Weights of a small GPT-style language model, trained from scratch on English Wikipedia.
Size: 8 layers, width 576, 9 heads of 64, MLP 2880 GELU, vocabulary 8192, 42.5M parameters.
Architecture: LayerNorm before each block, no biases in attention or MLP, tied embeddings.
Training: a variant of Muon for these matrices, 9405 steps.
Each number is 500 + 50 x the weight over its row's rms, rounded and kept within 0 to 999. Layers, rows and columns count from 0. Numbers have three digits each. The size before them is the row's rms in percent of the matrix's.

# up: layer 4 MLP up, 2880x576, rms 0.128, rows 2680-2748, columns 480-575
# down: layer 4 MLP down (transposed), 2880x576, rms 0.12, rows 2680-2748, columns 480-575
up2680 099:550513625552573571527495521501554527525473494508508529485490510469483441520546518571524497501500517587494548478537459462486468538480489513430571422451531488517468468485535530467441371465602450503408396471409531517516450463503550494594442452502465504537611543513467441411502530639394409472
down2680 098:553536445573460592495486516527507503519579643554568480458499488492585543495543524482508590410517501578541529541541460485516484424472486514511416580472569509537541465424446560470432399561574514529527498434489594539452481527474551498465413599476352565451472553610467493515502510463442588475
up2681 097:615447446450554494510545522537534467475573594489561546509562591579495469550492517488491466502584436486601442518416517461496494476472514544582539449555445425472475412523462527453584504520552500357527515540479516577528438393501484441577542546474555550626492476517454467430535520440513513506
down2681 098:616594485539426515504485534600521480425422579546487503501511501545505475467512517492505511566539511493473580602500553441423543511508480413536438569494444484501582523455446600510458515491531475537562575509540479499494490436613460562506519527506584520560507412552528561496575607425439510520
up2682 098:525538494495589507490558443503554512562452563566527541438479419485555402525452480539507624462512526396494459489424497523476532537524543430477562534456530449604475347409577556558441518366458430520464589562439432524483459519476470502479504495503549477476542414475506470538448508427445524422
down2682 104:475541523523427502477501480459617517501497435496488505624527473498606466539535490569460508519598522453538470539611539483561398519453453527440415502511516551458503591551533423459513497540516487581464419462530509475523495531674557538507559513505524473588507365442502464581485505564520494506
up2683 087:463483527510528492446560553408433422372570515491542584456451444507507478571476504462451499467591475518478574449491470561483421545436529467476478445515500471544545553444518501526485495494569534565485474530513571499600497489530433484521529553587513537512497499439519407495531569483499523576
down2683 087:526478429508536483492551538546405546437486553539511456460530620497484471503534401541433475511487557475478571569526568422545503511535490486529555488485486508483567495535503587444490457562446455497452585483550455531583456523534446491513476457492530514531557488496506451493522480569516468541
up2684 099:509391456529487468499474423510473526453501610454582580555601468519463477453546470558532506548436490599499567514533520431499506447513537507454456421405538435505576471475497562479593438550468489458396522487402536560431497514543479417472473503562495440472520595474452494446537456503512511470
down2684 088:462576533518455433551471486520625605450551479500441408542499512520487511497465592473491506488457607552437517580472515451493442522489501479417507400480453457488437467528507536442460478517453477461453562543546462563550435470579550527562426509489491554415472440482447608516502459439437448476
up2685 111:526618534455419470459554426501544478569527494490468483548537417501405440540441586489532517557528490510510435522517416449530521539551529505495452512483498486449598480548521539463505595425457535426556414524535445402506506532448546498483535499540547480507500439430548614435529540492429649575
down2685 109:483518449497504463511476466544561447599596450514538532522541488545495490498504437395621506488501471464437517446504442531464499507544450527528502504486473520569574457509538525486562508472573559472446527464478588464469460526426493491503519490454445473539481557470453526448430514519411427468
up2686 101:400602544536443491509449501459515524601441588507521498466593546529539484484543472546523569504549503490451513494592465529555503495417487556466570443500570542574540482436456475494478493431509574477497472526497439486509509507501424462559566426491399475449497545525442574428474512470501473521
down2686 101:449456431389539513465511483436494480490566502458507455521564522556439482554511464442453533392594569409491430411510360512586623482580453478498465537470389469585480483503548450547509485465413519559484530512502508443468465475518576504494413511495538394488514527484473502602485537443522432490
up2687 098:524406496454447542505465515504580470459497502615482461519513548415420453567533544519402386467589472554416410441462477476449539476370492487524549556516545508480472473425459521389564478525534512496418455510560426496515514410451494557517491507522583431483534544529431458496540442610587410425
down2687 098:489464565525429574544516545471554473484537431545506542504479504454515477534548463491496462518574549602535531498487432581420498465474484459575463565501446559464535499451511476482470537558576482554455512547448509447564530505420521433544546503487455641527508475437453375490508401490519458512
up2688 095:482450540516506435499530573506512521542612434352530482467426542517446514599484596598612512495463502566600442487577483476559534400541518528454532509522529527452470515512543467531460486555509526548540506549401584508516422490513492460473458563500448523507459472539504424514544523524526575435
down2688 088:536520430419509512471469551541496584514433594462499564370400541497547506426455450461520649572440485462453524482500556558534535533535465506413507508520435498489484543478501450562579462595492480447481466489548646534522520524455451528506464476435417557523539500637506541519560538498583517483
up2689 100:483466539463541480513489508491563457554423548442376454511538539492521467504517435468487552494534468614546491441482540504522505527505498513401544463440484539636635574557520546465481481559451405465558513512438483511586562524475504485485487525601494536481561476566516515472523377433648470500
down2689 104:502535549501520518352514510490503453485496469503489477485503573533494504625443523496439568585567449442552499573535446506475518517440551448441505585428539517497522493423524478410625426438530428487466437415346556535408548510471517582490475528478471524523527470571442481394486567446442582596
up2690 102:428537549520475500443484397578576432467464560491606511487467519478569495500515493565481530520513481438397520453454461510602447528483541493360469402555625485481414396526537395444587560486524423559456553517577509544533511555496434475482517452480506526537421504493423467511578514529589607442
down2690 106:559502489406525495554489528497420450417422605499552510626470543461584493532449479461457532431527482464501439403444364589476482465543417578440586534473479529450430534554485549476517499469498537467463560449524513478529519524481471486526589419375519518403487485535412485519501532439508474509
up2691 100:546404628506469603473516581392518545536547595457513537578506495436448476440474508561533562553604591494501537594587503544435484525515519508526538531496462530428496464572546527484465516474480556545539411454470520630526482562428545506489457543543508482514507586434554523573491427490562538536
down2691 098:590443575522512540472505476460544506477410486531550642513412478495494502413487494380474412533503520516371490433558454514505379582509536472525549501461439449510551453511495498566504502518425488449514481432577512466522462581373528491542518414509486513500490473478511553432478435599481507476
up2692 101:573477436494498505541536432471524540526447469484408440495510450566503455461389452470503570363504547446568459531493494512626459543446524509509548425456472581632526507398543508483545403536508498472571448443477517407550635473566376450484495447486486518540495511482539510445465547495523475452
down2692 101:507479450450500529472422476411534495475436476487454535537499616496550605509482423529459585595501510492515495518548613516494401511480472575465454631549559503479426547552511417490482421461537518508553432520531596460341528497468494470488524437526557472519529428507424588467573473493489540513
up2693 093:588449529439517462509481543537406525541575349490510543503494500435500485442510613498531461562452529547497464507477498466501557534542394485462472398509576601420419481460498499517559521599602495520483505514446569496532477473500402409461534447510497512595467509425598522520612518482566488476
down2693 095:448502473479480517493456475468448563476563502502439496604497559516485474553422524547522483591452455500558546403607467537554551536489419508532476556407521508542447524441491441494440499503454538466509528405429434495468655545579463481547535504502571337594556525500404508527565594492458494471
up2694 098:443484510478524468565504536473554441556501477508455511484468461473519487573466483545491521523506413492514562472620503439371574461425490382583520516479502528448482438497591529592502582519506549470479455541493444494410498583482404523556524419469471544404432610484496499415453510612485480475
down2694 093:484566448518486503506489488440407610504486562540452455560514465510621505667485435486522567535571479493528445485509499480481542455564636483541554471500504522566407486481533563475510464472451519407452526532386437473508505541499516538486494533578540484601548549515508482498460568533459490483
up2695 101:456445515462439623453477468647499487467503406466484577503468461446495510553533451578482559538584495476450466485429519494459407435573471471562493576462589567593500532558547590455502543453501470613527497464468536534537547506363509403517489510541568397485500436551493592529496483584451582444
down2695 101:464582447502528497478594519430498508500397572461367454433587542474558468462506504587516532491548493458425486555493481509508517504514509463448491529564456525488480469577548485507416465486510513419498469509542491548548546434453524486526532435532521513460579563538454567438463348556417529466
up2696 098:543548509425515489475554411552487492540545504525443516458593549500608583418411512512552424486532498599490514492445407531470533464484547524451538577466525505398526433409523539565400542508458502507447477489406531501526388411551516500457563517530524525498459489456521441532448461456468459463
down2696 098:499555518506504538505376450491433462468462448579636475581524420503565554478476466496536565571384487455471451486491511520513401463420582523597501446416496422493545589574434464440558431393487544417483525492546545565511564524449593561488514498565462450460505551531582481558403468470507566477
up2697 103:414463487546489415552510477572594451538520486429563502525524451486591483525475437520549543489500538452468546519488433522494496568445461522487551498544545557529538460556408425546443505490508568558467514509528470525469536450578502470516587460433463496457555447486553417521412512497499534484
down2697 107:527445497590377508520436437475441509509405529446464549398395510483499509486416480563473452582489587429387629497523584483438482519494531504537459540469486429394503510502485530474397468503500512520530526443457448534509498579538557451492495444539527431620510456521443535474491480462433590470
up2698 098:576488481521496480531464509536542510454518435537442573526474509453481574561536450574535453515493544450494448558509533501559533421508515431536477551387445453465558515457591449482540518448491496512422447498437456502511484492481520462497429560433520505463536456426523494570507481469538524411
down2698 100:558481472455500521554562531605489541568528451599427580427527519452476521458459547552560489444499431409532457520475488532460466513559519471447598466424484533508551551471484400468521508489474510491508480471540474577519448500507422557531423501494474513470582512425474412538550568533544499522
up2699 097:605471512453462548477433563458510499542465500524519507396541583497537462524503401546489473504565491485544468341584473470540613534492532420448515467459536503464491507421507513503429499564561466380405519550469502444504570485553523466452596485557556482476500552536562489457434538548499481590
down2699 102:554508547458519564577478521520462473453421536546552464543469475582546487525494521358499517436471493401442507582470443436455551442490475430502485512372451522532466509477473604546485504424590372465540529526432467460577493509565489494539408547547427509489497462557442523434478503518512503457
up2700 104:499405561488540523610546491524575429473435465536497491497439526595406511539555581641581420556499408607467500567480560535552511509563525493472390472482502436515541479476493463541532602455417482590494464468445553394508524469495442503513495521558456543527481477421493488542442547494542434471
down2700 107:455550561522448489514457556472520530493483549496440427479567513513485450575459519487510505446501472445449577501504516495479451559533523550528511531620501470528412611508526601461453521513510476459521516532535490424513526516449491452548505493528452459323555443549532592497539531542550538450
up2701 099:617411514558493483424452530608384448366466573523521385497471482410509514523536498533453506537451530544506542534512460571470449554546604571529482487479559532599515521542502579505486514607568534548457511436447483524479494531461446515457409512503471576543566485536501504547508485577545552521
down2701 091:560545481523498547475580507494511528561507477429451450447486571486477388574530559532526432527460484588496471528462564615430458574551472475551558478603518481498521504573513539483482481531417482503407476584428493427460557530466423499408488544512511496498552481428471549515488468474472547474
up2702 088:555486558520532572574466543380512492513518543422535496493468584529590398541510452437525420554543568572461470519582493516498405434542532503507515542456471539523511394558477438547515578399487493531428462529457621516465495499537598509512442537582485481479529500520450518457494539522404475563
down2702 082:500470454481564452516498526544468536630403455461533487452474568483535588489563496502550492447445466509494459572535463478564570516415536399567574457481491504552463576507558595508478580487516448523577461505493478498501487607463544535537507560544538481553480463474435502568420469563524478485
up2703 097:478543489453462586484499555606411527550496475527481559438480483526530514467472617497567482526495442472518472522506477557490511506543476489574457591465465452502489487523428478512467372444428572533560435409574508490504566535494515534544484456464433476554480495491549483537533534541546444458
down2703 098:590543505596531535548465496426549488504546522411498437645495513488491506563582426496491523545412622462508512443478418466493465579374541475434619446561480420457554486498579446491463548558481417561505584484455440526451527512517467464520557479464554450467557484514431419504547440395452535455
up2704 097:557499470483533459526449555549432538565501465472483454568454520473495426430454459522524489553533490473413521546484394428592484526535526519473363448547497542490530451533462459498526563550392461545494489436550498531475483603436584426489483492523557523598513454471498398430554502489549531542
down2704 103:482518419522506471567529602481571446511539487515482484474452420532452451552449501518540516545455500566459411462458552487478547485470481441515400432505452483419475494448474416454478585584473482439487511543460405497581564587483487397452496458482518533427510494558426484473511534584444491523
up2705 096:435510481515558558508424467471583505505403423508501548482590532462500420523534591503567512600572534517492501439537453540501499520458503489554486510510464507557518472473485451457479577513481555495470401457518517476403535490483480505526538502503523585583494539445564576474531530474513543475
down2705 096:509527530426483484467493430611492573531603461540478410445430485378497500555552497561545497517519466524509543434548492555508490489432491576479499477493465427425525457491558554377554459522450398530491535534587579451465385457472558445455514528525474530476543528559548410461620459427496499470
up2706 094:533484498432505446488511468613510490484446474480537536483500450448483459490579481517539526501533533508474483555507560516617537537486523539578416515510425565415659469502512458445471553477527599478479424517500417452538484473495436489486569496485425484541559452522606473554565474482539515471
down2706 093:566543490494432540487488432585478543565585522523520569458463502560426501547436505418582523478495590489495479553482547530522502555457396523492490428556487503507464519519571420586564586522530508531508534481565537526419406537520489598515479490527424525442521508450465515541468504526494544436
up2707 108:547477482449551473481526454501516394461536472412497495572520513431488444546542486521410426576445559517495568510542468498503503421466559575465524603572500554486489532488449456482500506528487563517494467541455482403440574485481524428485548431549485523593431450506440505485629491551492456487
down2707 111:500519523517386578489473513446492479471491452551523454512509524500549549498564480509490402511378507570507475482476458421481514415420447556502578451526449547429538475456470534527514470620446450510467509557506523547557499597433478399518472475468632538459415465562492590442558451446439517487
up2708 092:503527454436419418548536421392524580469504468504562502528600499459508504492473469506519522528489486473481454519521536488454471423512552458458471475416540568458555489506470435515473523523514489552521461564384452567503495567513551499510605483471523582487563477473383510520462424568416490577
down2708 095:508422452531498483531525482502479451501465559521451414518377609480526491482482465472527462471507499576545426509456447493552530650450469495504523500660532483555459486601478403389516549528405550468458461602474513387506455443474523444481409546427521542468409615522525547473609491504523496439
up2709 095:502444545483519571483463498589472558550472590442492494473579474472523512472472510526405572538514495513577531508512450531450475421545507569525530495465552452540428492508446442478458558517546444560461526558460537457474488528465567509601431483546538505515542500418582486484425528548447471553
down2709 093:456603500445544590477468492478514460521447466486447496537471547549548478538520525570436526452427517454398455514470526542477568524546519490483491480440452526482485515494495571586556532474423466496569386536435438500515591508474469421460507512440420435476443570519556483550450492504473603460
up2710 101:559539420494527451500488445434489444569556517542458532494375508451602533503477404493536348549487527518554610581482444450639381519459549390501467518565514449554498555473547523514526480505623371458464463487574425543423563546443494446524518497545484529475509476514423515492412478497429532578
down2710 107:530555563443505489519517491526503550566481479545380481554424527539485542671584456376543476539509435445479566537511453390438504464465517507564450476506482585563457510495499458486479528470536492498456521549446500557479543414552543574542508475448530466548492566485463473455531503475475498542
up2711 098:570447537469466646557544527503556470426524592401477486519458546574613553496480553511465511535534564488423510447513507576556501505503459485485501564463494519501508525497469528600547478535525445519578563449616497538571559520462402519504540530591455429552549497486561518578480556523458488547
down2711 099:448459479510480442482536460574572486444457485513573480490516474551603382563534447448509543490515504535466552473450580550500528521604588511526450489432376506560432550600523416592467465433509523467589438482601545581607416490411497493559561522514440572511520579415574494548580453484423461568
up2712 102:472526468497508470475438319482549557472551463528383494502452482482482572502529514477528459536384478449573459435510551475557533436551464549446481427507544410530473409591484495486515542417576544551428496451424526545619434482457460636634494469538490467615456413490578513410512552540472503472
down2712 105:465449544518529450463371489387532481407526485514567557531529602553490490548516439449468585524478483424470483429609480488497487473433447573479539547488459476526536593452496546518513457399501387466466492476477468623556443544521551466477432473444465433496501554461479608543530459481510525520
up2713 101:491600502543507534477499508411454443551499406470622523521573476567438562490577480496508442508578474560545471531551461541499540496527542462487514391519499476507461467594497461552531436491480532529489479530551587469413472489548511481487509472569503453522475548501495517536528469497437523474
down2713 094:529523487496524544439463546408508449521484520466521507467512464462491492489546501624574489520496500524471494392502459545526461543464571470510455501488497455541561475508498531472511494523583444594548411420567378500462477509475486507530512485461389539495532424568488497445500506453486471398
up2714 101:535650474390477431569539527489562477488523419506506384535433517485459500498583481523483569514614473522531511446508425510401496527549509507433523580523553476440597514460502518524444425420538449556511460463547426506420403524539451420543439497517522446486562462508475448496492478488529361498
down2714 104:469586479458444544520571485552447463547455454483437424456505448557519467510587524514502488512626597439560447392526459488524452534506483407481473513453569460478512472519541378562532465458551449542542478489473554648509471599529451575599479479563479443587565555492441502546454450564524535453
up2715 097:473411460512460543506523495507532478545507467608480460443525487580583478453538386453484480526499510527504524529552584512496448499507521466577392414536439449508357598485510470534449476540557502469438448478474457561554468452547560404593505491530473446522487443519503515527487476466539515439
down2715 101:475513526576490493423472487546572546480441535436548583479558537551593522509483509513528570537458555565493621488464500412508490548566457542460533435425558462559523492438516567579534471579584495538469446522496514593419479558496466536573490482531564452535453465411415548541412514480470465502
up2716 101:554415497382514564461522446485532557488570588399512594473460504464436508408454484512528525495459447507563474444499542496580467446576581501562492555533500551529552515542434492636523520415475554481485465433534488503525536500531490486537548550520545507491531422514567519501601479474563472490
down2716 098:508458485519442484439523460503500492432575595432449537466462541539461508540542530520487615597617460547546542527481408475476503483480525543540398500513477562482470580464490439507496459562415506517556570439465459512548550472491496639503396508530468521512468481485530544421477505510493533516
up2717 097:488525544465510426535582507584489431555500526523551503508416455476484392513461473524576428540601466452510489486569537555544546557507468602398434513452477518426486520531551486530495514552470462500519448479490501478577523485495506496446461528472453425579509557510451423636494491551505460453
down2717 094:523413521488509440592594483479511510519480552480520446474487427558535446509486567470480543432502433548454530427572530521500434478439353517446637609438522512473466550528503496459545456455554522579527480544634470481533545464533534546472519475426524495443478534488466612461523597494491456481
up2718 116:502528462436501503594545463493433516507386503487452509449453487598472503547516446518515564574549481548565508397566499502469546480543365550487492542515506462436508576526455472468476497505490475510467521476473521489463470479552523569348526478442605447499478463479465587505459605505496533514
down2718 106:419634422588500416539521362361494469465544412490458479451522482595529490480493419495492559543439576490472477443455463508439519485521500485505441591476531455512483536464450455519499558463464420540524450469522451583468544432487534556428572501527465527542526530497495520410427509441503538465
up2719 098:480416425464537530501507448472488432590432588377466425587516474474494434444524447514471470443544390626505503498468530580511511430566480423587571438489554395478487532518493487540482539426516518513490537441416506511499553542490490437480506458508447446468539547559540437552501477572539481504
down2719 097:480566483442464497604548393465456487553496531453448539458516495427518527477511424509438456477453523485457542481449502419469431438455572613482538578463464470500491539505570566503538474547493470565436429497580506418546565501497561464490478431468459559414483572517396527594498444489460535502
up2720 090:401442525417401595425606562501506535467543537436520551465500475454448459518434534430549500513422496569492498556592501541495525509500456483540452479515493528453560488496466465416518349548493557483509414509563589443508505528570484502494496543490527460505497489549539434562448583541515554518
down2720 094:526430532506455420560462531524545623570484409503504442638480496595470541452539557403594499475496496533474482496517453471488500415482555447498550484442519505509434428476510481398542555494502493519441607539492536514494467509453522474509471510573520544559497402485531476527529490557474559525
up2721 094:481496454460487524489434517478485414527553457497401433411427438491524499527438492539480527576498439527527391486495561524551573526498473559568466525594509520529481517462491607481495548541491441489583418454510447405496434428514458489388437558578496432432493453572564525638590425525536517553
down2721 090:538524529517499493471525474566466472478503513515444581572549418543436606545575500444479520504543409475465527497591535525477521438434419519512537436498367397563424580530499497573499461527564420540496540414433577568497493538426545409483607423493525485504523540488511510542418564432394489487
up2722 104:521482433485545442425505489546499498561480491561581506498516533502557528511496474526499561519521489436446424477505483464584495610557488414471419511424531542549477478498558513408491514396556470483503445423571465528428507542517527436557534497532560436495525490489540458508488532429443457577
down2722 101:545484640549520516422530536479482516537469446527547524472555512553593547438547518457450549453535431534469574529496542556536458607550450496563622513506436614464477429529501425533603553477466529428550502500470516524500492510544553509506432438519447451444559477529396452403473539468434533441
up2723 101:529519444524476561528448562443513420458426335497394548406470536554522577496550569503467469587402615540435514533540521483505580619443540562535481563494447605494447514491497388531442515449524399500498537569551588448529483500579584421485589529443515499546493532513552536548525559476492520554
down2723 098:516499488535597444384506512457560565534506493511492493529452511436434514465563532515473456513485510525512521371428518406555481473516537501387473510542443475501460427501441483515596595475472534444449489506466455537550459483546531380557496463458582536492427373386434496494451500481468599456
up2724 108:549476578511488449531536525552468443440600546413493457478586396526574501478482570412531574456488576524461527404431458440487509540460516446510497485496473506464574511428492533598464588503491425505520499421515446445501510479481502604483511519493516548542421463528547552502515497549497378569
down2724 101:460614526470422407544470530550532492543547525445449426395489429498542494448396542556498532484506562468561471454403395557430498484470425506546450493603522545482512460410531461496516474631494487541448557417456464424460512492606449530427430482544521441516450555517596539449462545470526458492
up2725 095:573471542494500389483504548465598503522437528449485537513486544534462585489584473373397501499576562508473438494508476431467419573577464446446488558422524455499542507558532532541407355588492499512513544401551517532520496514531508530620502497482600501553449498457575505550460475425624522470
down2725 096:507473502538499471544493493432532496576537444502516480507470450529472478477514458507508509502515450454548561439476440512464328479583543507456499425519535510540588544520536451525490515475542564497462507514524457555501423478483398562470519521481567403447461475511513479481445448516527503420
up2726 088:567534552600551563443529647398562430417526584453423531485506473513473450470565404469440441459511488513541514588535526442496465554444459562534523609448560501574528426513433514391468531560497543575428590506537416455550511492514600582510436400501534462466584478512559506562570573377451552487
down2726 090:527615456487489513486529515511517558552500414525434598551565571565630435469420477559461339462483538525564500466505473553527499483534527497524397475490523522544585511512450498593558573453561499525516483595495401599536472523488494498524493449492532528489555548382506573561492573491471447579
up2727 105:478541622407490548428620511552557398467438515472433452571500563424499451426556572446477506481533498504561538560449547549552437521577467498514551406563535456529537447476517577467462504502418483547592540509603540495473596557592462501517528448456534542493530422505524546568495499598528520495
down2727 107:530503431607497534555573485433487520438546548516501439478422565419545492447427497458509552464446480563483552516525549495548445486489530454478532436463481586516504426523521487513560523450569520439585507477545457523446533499591532413407482496500589390460423492493554512453469518449483468523
up2728 094:547561531555466579511599528485512550556447504501470485534585457504467417496460441515641537436466489459481401531446513426511503560536609537479500503550482468477465590534521503504350463556514572536513393578504553533497469528517547514514581494568481462468534502497538582490416470510437497456
down2728 103:446413472470469489473420624477553494413514507532430529567496549556535506532514432507531412499412526488518586467562517538436441357442448431567637512507515487455433583489464418592556532535417440466434510540447479456532509442489593434445417442500472411524550505576473435438555468467498571435
up2729 100:541426556443397410488468482468443501488466512542522575513490442559463416494465531492589525519590521416525502542554570627451554537459450445406506480500567500556530450483578438491507473505545498522467553483465458481546495468546628498446524446457498451664445482386508425537510531424452552544
down2729 096:451518524519471506508511458520369444523481552516382506489558573540549593526471455451503644490562477456429568534424392505535551469436521525505454478521579482453516445512518454503522493554493395501521397459500505549437509495505539569523437558451546434512377517496484473483536591467403399485
up2730 096:499646410414546509433523464506432515469385535486502367482515433476525533547535456396500576521489474507467504528460475544487507508544344518530538490461510430554445569509499502372465553420589459527565527404511529480440545592535525527493542568441437519486523558455542413582546538482480543508
down2730 094:482498549535414551476555427526507483416510498495565456536550472502461547545517485513521549525453537429486524551496509436619509514485517443514536578466396418519434565407555467506499472497402471501577403527510489547576496469530577521460442469459498446464437456504498471400605506505567547502
up2731 087:492517473521516505528558543520558516517542507536497486546473435576493450456511417391461513543601492545440464475444531504438570511528436495512517461563486386472511530540533501448527430471487427491474552569460511550435510559385531502461488522528527514427406490542569492488476577521524537417
down2731 086:601496393522456473388492530462451531577443548498412492522486560377453541486582486556578474502461512560518500457525508471486488455532457440523500454461442532532554440510526496473530519536515432565555482440494392452487470547449469340479524544530482534533555429422458402541557504558491506500
up2732 102:607563518552413449480601449477517492528397452559454511408582550487561549480496574539531524509591519531508466411557467619481484516507508532431410491532452530494514451562522574576397479455521462466475426443517406506500481483615502510458466492527455500576427522530432429489504516545451411467
down2732 104:429471374444554488470501546511493496457494442551470506401515564429528506456470429538439576431437559527438442550534457597404610596506453531445455579463497568488469612413527491468546538557499549499449442466583512487496483578498564529490465443415585410608517591540516394452456425478402484506
up2733 099:548474521505448522635567467556524516505570416487507399523539482430449585467464507452498453518492484526320499564490436505434576441592498508475444457447522568476532528486477535464607476502496450512511515489580525506522505569483585441524549468537571554527493521475530508479441522499404552526
down2733 099:490340475439520463492566482497583502519520437527486538528436536507514424629564439405541476547498464513539523504445417414546487478617491503529463503525479482488499530488405475480449570542469491449418498568424522562557545494595545475541414419487539603521454548489480505467516496542519568540
up2734 095:571454469511533482437456502566394460444453492427494505446394559627521479407509500550549533529469500457550458525525421502484478575564423490568557552541563551433525532455441451497491529484557580444559546513550572521454505402507404473563525616424584509438456490547519425550475548581619487563
down2734 093:520556536538541503443530439456508438441490501483537534560466484567553537562493561485460432496479474443506582508403474454502461463548443449473393552480388506475459518464485430507481488521647509586394632471544430582542495552521486512511495501371536557407467497407438554515463517460481527468
up2735 104:422558476485465549421382441592483586571587459546486611632544449493549531511406525490454509615536437533527477503471499393527568510482525534503594550460566443451424557528488450532504523483471429570500422484452501573478488512525582473452527492477540466492506527494426486513562467564484511431
down2735 101:558509512531483473544522605541397441513551459568359435478526437553560547529571516547483388430525485479443523511525401539555397436520543449509509654458406462474518535431538496414552542518534591450547644514489521575607503548559541572450590525552507466472510457478454512488506465468545428603
up2736 094:475437513492527468450515462487520498449575614551509476555552386456562513438536506499529573560523507451498570427465430460484572475456563431483528464422563526478468533498553388419505537478409467483507564533474620509568478492461563552424506483549474568513442484517485492478447465462455543450
down2736 101:484428490470433501555519554526411548453493570509475501490510526475524525453517561538584589493523547416519546487565530476446563506557527448475452505529470518532414473582419499489467482478507505505559487420487420435514545424556455546470499447546515458478436411502507409454435498566464508493
up2737 097:537391558462564463506468607489576548467474465510503432415532453455425335559534468450502529449518471471400533465500463537492630367488354540537633456467466500535541533450532486491499523505553478506519474458489481425471538500458501485517496438549448485547486472441451517471469453609464538483
down2737 101:496404473411523529582419582475445506406413528499469482551433493560548440533539511588513487563417518556501556530571548495482530402634400398436489526511478474502455510573464520539474456480471500478491460451530541586477496590507476510575482447484517452517493516549455452508632589489463471484
up2738 104:524450463438576469440486497526516477483504549465544432479453556489475501531447577487495471531532529496599488423528516514518531552488531554517513513447564566466501476571517579512492531506508484446459494607565465572421424482432463433490419432568369521542481562403520411469446513494423448515
down2738 105:503490506562563417555415512499518473496454502588506492474591491601563521533558551420535538529417453514425458480571526398479571435452553520490448624575508450552495493515504493409460541442394493550500607577511468602448547534520523444427526481510495525497507440596488486473550482506468583528
up2739 096:548561485453472489524530535458592466580466498484516468557449524541477524566497458436489515487478564522507450521528518450402547444494447495532429514544571518510537520539528481512477519569621518574526554501514471463529541499540517421448481435487484523530557488406465480536542455441470497432
down2739 095:564487478461457462566455509516473528505494537456479489506383508491544517388517573589490459534570548493453540479541484497638548534500527423558480573522490548528519430523533504535529532538433458592509554509484425520474463505551472515546486500434508501506488531518586494520421483610525512552
up2740 103:484617497609448546477491615542544471513495464495486423493572603588570581523486510567605529478565467411564409566488588522513473542500474495500450529545505476553560509535519572509438452537453407476412510503530587533464539504532465468461440523537401574535498492465535554504444552487509448521
down2740 097:542453515446505494425514420473547481448460530441413607453506518581553484514540453464378485505495421491595497520441447530455480497591535537527508487464557550439512552519654398554562515438470546478484537444529501538467562421513477511460539535528574510411475492504438535511521496592564528612
up2741 100:476469559528468469554465428454548443468485527580443520609598482554456483513633471534519464491464598592618432447418603496499541397534519554489504508524519500622488484548417551519461550582550513497532484497516490503533641480578472508556503436478461577527540461515449460565513483520354541490
down2741 094:521496505573530487435510488444480455478507415572454583553503571626472385556545423538480570481553441562506456427410506513549525468370500536516488529540498509464461509486538488454529463454557429494570613542526459549518472490504522564473552495500475485483444437533466452491531587500552572469
up2742 104:491470459429507471437536495477505533367557472439444545575436466401472500531496467410458537486546539516473496574456544593483658512417537426462430498550527509448463542506598488560551535468509538470402462470483460459594527541521434467519547538477574488527537461445520427457578600469559533487
down2742 114:549668587425541495459449526402497495534590481550511466513467506449506458494471502477471426595549488489508457532511491507450474408463487546503514568446500587559564528454348481506542467427538575502532438539586458512543590434486435497423427502484531438565553482546514450494570596504559538424
up2743 094:581497416629551559400496464502553520451442540429550474437591456493447544484487546511559459494401423494533499498445480483504545479535469523475418512530514528500542594468546619547532449528433525538500551470509596532490489454496594642515442463494473385524520512505517457428513562489496523481
down2743 090:536532528560543524499476461502513538492458482424532419555517552498550474527484516488565512480474520454426547472571492531428468454521493444483514410478496605566466451370461486445460493499536537640505520502469496440443557450535447383431496527458491481495508517516452488446496457605401529469
up2744 097:383453589406510587481447474499391484500474516482487520450550476430457522434544470531522493560532537549544538490461558520511531499468474533474437487559518584483480489566506462505545468509476507492525514413381457498498448470448523386460580444552557481502453464431542440581534432485475513421
down2744 100:477430488541575457508563544401459490527489463405489587507597468538504479532482532522563447468537543487478470546549488419558535413519468496505506478475532542510545458478522553433486538546490459550533615434612512442543415524391507524496468488574492382474558551520488528495543537473541456451
up2745 095:495433518437533554455490528523488470508526602521433518553498480465476541551496407446460515446426579593505531461523458487546421482531348532552467527397512502500460436528443482532550511441433520511529521472401462546461515468534505438457539524589408555470568502550481500567528549550476566457
down2745 087:558481536414509485535569456508629470517521454576488500665538568488553534442519462498490502615515475551477529496587499553566539463442476525603443525574424361386455528490454612508444414488501499484638541452455494596519390471497513494534526445603480568509449547558525532531502498553459511444
up2746 097:511519446494476493399566450377560523586443536505563426479447526509503491597541375586439465448578582492559524587489457575505554438508469406591481427512541496529553512504510480439517534533377487380422402537499502493507529527556498503594535548418478538534412528478512494463499448435499548482
down2746 097:364614544543503503518545483508451432564475549471576516429518413450492465400546466532486507427497493597568468508473541426556523425528391494511508460502413534479480466518499477485514403517459506499516569526596515493511433508518368440477534583515524474481594516555491533573506460458454504518
up2747 100:526491511555475493592549490480425519430426585453538509561441527467462514502490553483449536526536484463507494466444494395489526574494552461573459418374472562407519488436537535536555473493493539417575504513443509391449566652492449540506507487545434408527461484420498388529475511624537489518
down2747 100:423511409510468469443479513454392469560503498525566437483436532476537477441535486537514579438545431521461449503506491571431421480530488478572457478512545486616453448504562538486506535474523518498483486407501460485489501522516543460539442481503470520405480527507513496566499476527444447553
up2748 092:578499463492456431575491505466537534503538541567488436484486525475458507504475556555429450517526369486521530542442528478475525506528385564474487487494473475435523401519498417513463501528574457489438606502452544492503460523502467550458523554465491487541491548546513422448503492558483542589
down2748 090:580539453416505439474494545548463527546485425519457548491629413472508492450635527465437414471412507512439453524592564620498437545489459511465498486496486551509509498474397618498611454571533483402512462477445561493485484498512551459470524409478468492410481556580566599494499427542476422486